From a checkpoint of a small transformer trained on Wikipedia.
Size: vocabulary 1024, 24.5M parameters.
Architecture: biases, untied embeddings.
Training: 925M tokens, 7060 steps.
Each number is 500 + 40 x the weight over its row's rms, rounded and kept within 0 to 999. Layers, rows and columns count from 0. Numbers have three digits each. The size before them is the row's rms in percent of the matrix's.

# v: layer 19 attention value, 384x256, rms 0.0561, rows 266-285, columns 192-255
# o: layer 19 attention output (transposed), 384x256, rms 0.0598, rows 266-285, columns 192-255
v266 095:430460541571531463494513510529576536454505533485474520464486431495539551482476491532440515471552445515527455447526441463531512533481552524464549493500478494506471443525470545530550495471544545
o266 091:420501543466519492449440541548542527470490473503510440500550440510507460499473504542445473544611501432501441443492472481485541493472532541522489480493480431531462528492479544520520468540474486
v267 096:489486519460487540479494513449467535541530602510545549511565516528471503548534442532454518485477551527464522463516474539497541445506504490517512442515541426527536555526527461499499476428486491
o267 095:492508459501473482503468482481533531514534544445470520452545622457509508440525446497492517458493522504538564479493436464482486545449518494520478454505505499492475493468471557514478537518483553
v268 103:503561482499526477558608436537626506522483555499461438551512490499534491511550484473494479596465513516498539503384518492473478487455506474556475440405428439499488512490487490521514464542522460
o268 098:433510508525497480477557529489604434474496552478486464587557463586496494523605502500486521549485514495497581548465473496531436474476466437508439457503520425515434477531507475393499501510543542
v269 105:570527527499569470578537605440487479495500492484467509541513545493491545541534508559518516519461477576476537525531505556516526442451469458554551477477451523512488518537481495449472517488598589
o269 106:474527480565544452511547478460530498505520523547495547533483570524506535486515516566512560448469524521438513518495572592491524479503502507460521446425504563518470494464513462514438459514465479
v270 104:496518521424575471498545509427484553524427526529469555389443492492522509489534472564446559451462560468488437520462536535547498527461471505466420521541547482550379462485553462506459577559556481
o270 099:501514487494519519538469518493447521549491530600471497470497516440491559496438450519426523473494620485556446485445520522552483553514478457484445529567454494595500478534541482489447535500501466
v271 092:464548503532453519476516505475441439533565489531474504581567487437482440466535527520444501487508491545457476560525496500463525555470566552408524492479504409423444473476542463477513545505443461
o271 089:514515464530424457609485546425441478475481430587476517571462505464528486470466620502471503498424460469463562453540494556469489517520495508529439391505523535502467593512433491531534512526468476
v272 107:498494505554496575557505564459509417531573436472541552510508527538499563510515517499492556563499394516588497572514529454498515452519484541514441540504438563535508518538616509475533443553483430
o272 102:496452435490510562523556490494537552499519501461511507520456526550498551550509425521533522607476478561563515544558530498465504481498483488529560545468477456457534512487592474522533466529543465
v273 099:469469539532499471493586557513491483521449516554540467506527518536536484584472505488486482503535507449490499475478456516472495505446466524505552472500553490493474497427520470497530492476557501
o273 094:487486529521551448517499478409483442566510489504432494530544544491544466474533530546477465447508501412502515454415457520463498517522504451482549554432512448537530451439582509523618508484496519
v274 098:521472562482544601555491480467423493525582562474414416444477473502522512544541430511501568471515514501505515542498525515514580397473525526521554475453576489472473513514563494541492486497483535
o274 099:492455512527494547508485475496487455572511450500491469434565515525510466530427441492445484505461522472531506545503538534492537463504555497451467558467470404499452540493488541526462530520526487
v275 109:493542437515504439499534502542506526635516478489542511476452495545590493575544544461522549499461502507470448511498442557520529576504498512478434478492499505486490466544487526573436518522470537
o275 103:472497474438487554494478490462436483515486537543512513493471403507588528577532440459547522461432469521421401523482444490475590527559513496525529486543500494476517505500536453539510515467522501
v276 098:441523527556527529521500520505500513484545519491444540453481520562498579462458524556491550492507475562497532546484504508519500511461555567452503514520440496468409470481516514480476497513494546
o276 095:413524505421522570576471548465471565459469501514465466502546523513410512512406529601472511517483522455489486475464511452505549462543432484536472491478474480580522498561483462512529477609470455
v277 094:533464435520523465512495525533425451504483488479407527491485496524486546506414485459560522565462453491491551470488514567496545468540477505519530509490519534550485479548560521509432465508528555
o277 091:491445489474541581501461534586482511506529524431481590518505554564461518477442416488544580519438492519485493567441548534517489424545506561445583550470534490541450499477566517474506442504439579
v278 100:502632401482560493539557449552527520491514601520503442583529544472519506549548474511498497512497531460470506475423479543502482468546519489511457510499460465526434546556484423491504478469487573
o278 099:444489511503564502471479482507574518489482514477456479569531553495554512460625567541486550498490535489486526507420507456501524539481572469530487463503444478488427520521494497468447568502558516
v279 100:450579424488506502477439542481533465464501472479498504512557457487428470548559500521500544491514534488533482513543524528495477471533477513430481551542498391506510538433474474560493509494398505
o279 099:503528497443429517477480513517429535466459456568497524509458438476523530517501512481467444439509481463523504492490469527464487493595452398495510421532544471474512529505446479506456510516457395
v280 100:494534502507486445433557561491547555454522489558513462499503548498570499468487572581471471519486553528526413574493510543476498529483546489442445479505525516500399469515550535507543461516493462
o280 099:521466495515428414519468475521468489512495502494505483525533526418536517536486513534478463521438554451580461453550556507502490530477563520539450472535479528499538545571542517450557472504478438
v281 103:436482559492452541419482510475566470532479536473478573427447470507519493489508527485587510558467631473534503420461493501502509467491507529470484548444522469533489455497562555464446474551458470
o281 099:403543455435483493481468505464505510491495591494530466464468517444485528471475406533466519558491551518544510516520455490520556491473483493477518601494505475514517486479549475485550444491488467
v282 092:490467565573499525571482487537546495567580489490553479508533572504498521518472574537551507492432449523471504493420442452471465474465590508461497413515461526472480527482489480561539440448472459
o282 087:507515554533502443503528446470536521522480476432529505489503500468484442432503542504515476483384441512442482598572510523438455459430565526503470501510522586532495528450518407470585499500456505
v283 106:507498492473524420512487474466551506502456448521493460549491520503526501464576503467597531577526475520440471494497428510467514521500489535457478544490499529474500495508495468500525505542515500
o283 098:499502425476511475567463511467534565490473449550522424556469521590511567462531540530503518500528462535490493442559430591409535477513467548536519508473503509531550502527514454475527506436511497
v284 097:489508482473477516488501507526558511551524490450529453511490433510522472505445530496469453527510533488467503495584517580508515580612474431481485508538493405509480509468471525528488482508452422
o284 097:534509484499489474443470519467550499466471510462526458473426467492555428543536417427497483517455558566516487482564465530533503495544476553483512548549494436485525505447548495515477454484521466
v285 104:518431553520534517464531503542516439521431487508464544576569498452490443483504471493504477500478452497484533519475483427511491413522493461498520490487463502532585487605436467530519528446557392
o285 098:498514532548571498460505546499589457509547590487474517496522559504480500438554509481498493471553442566498551529523510457498452532484498501460563451502490500497519410508495469549442482482490480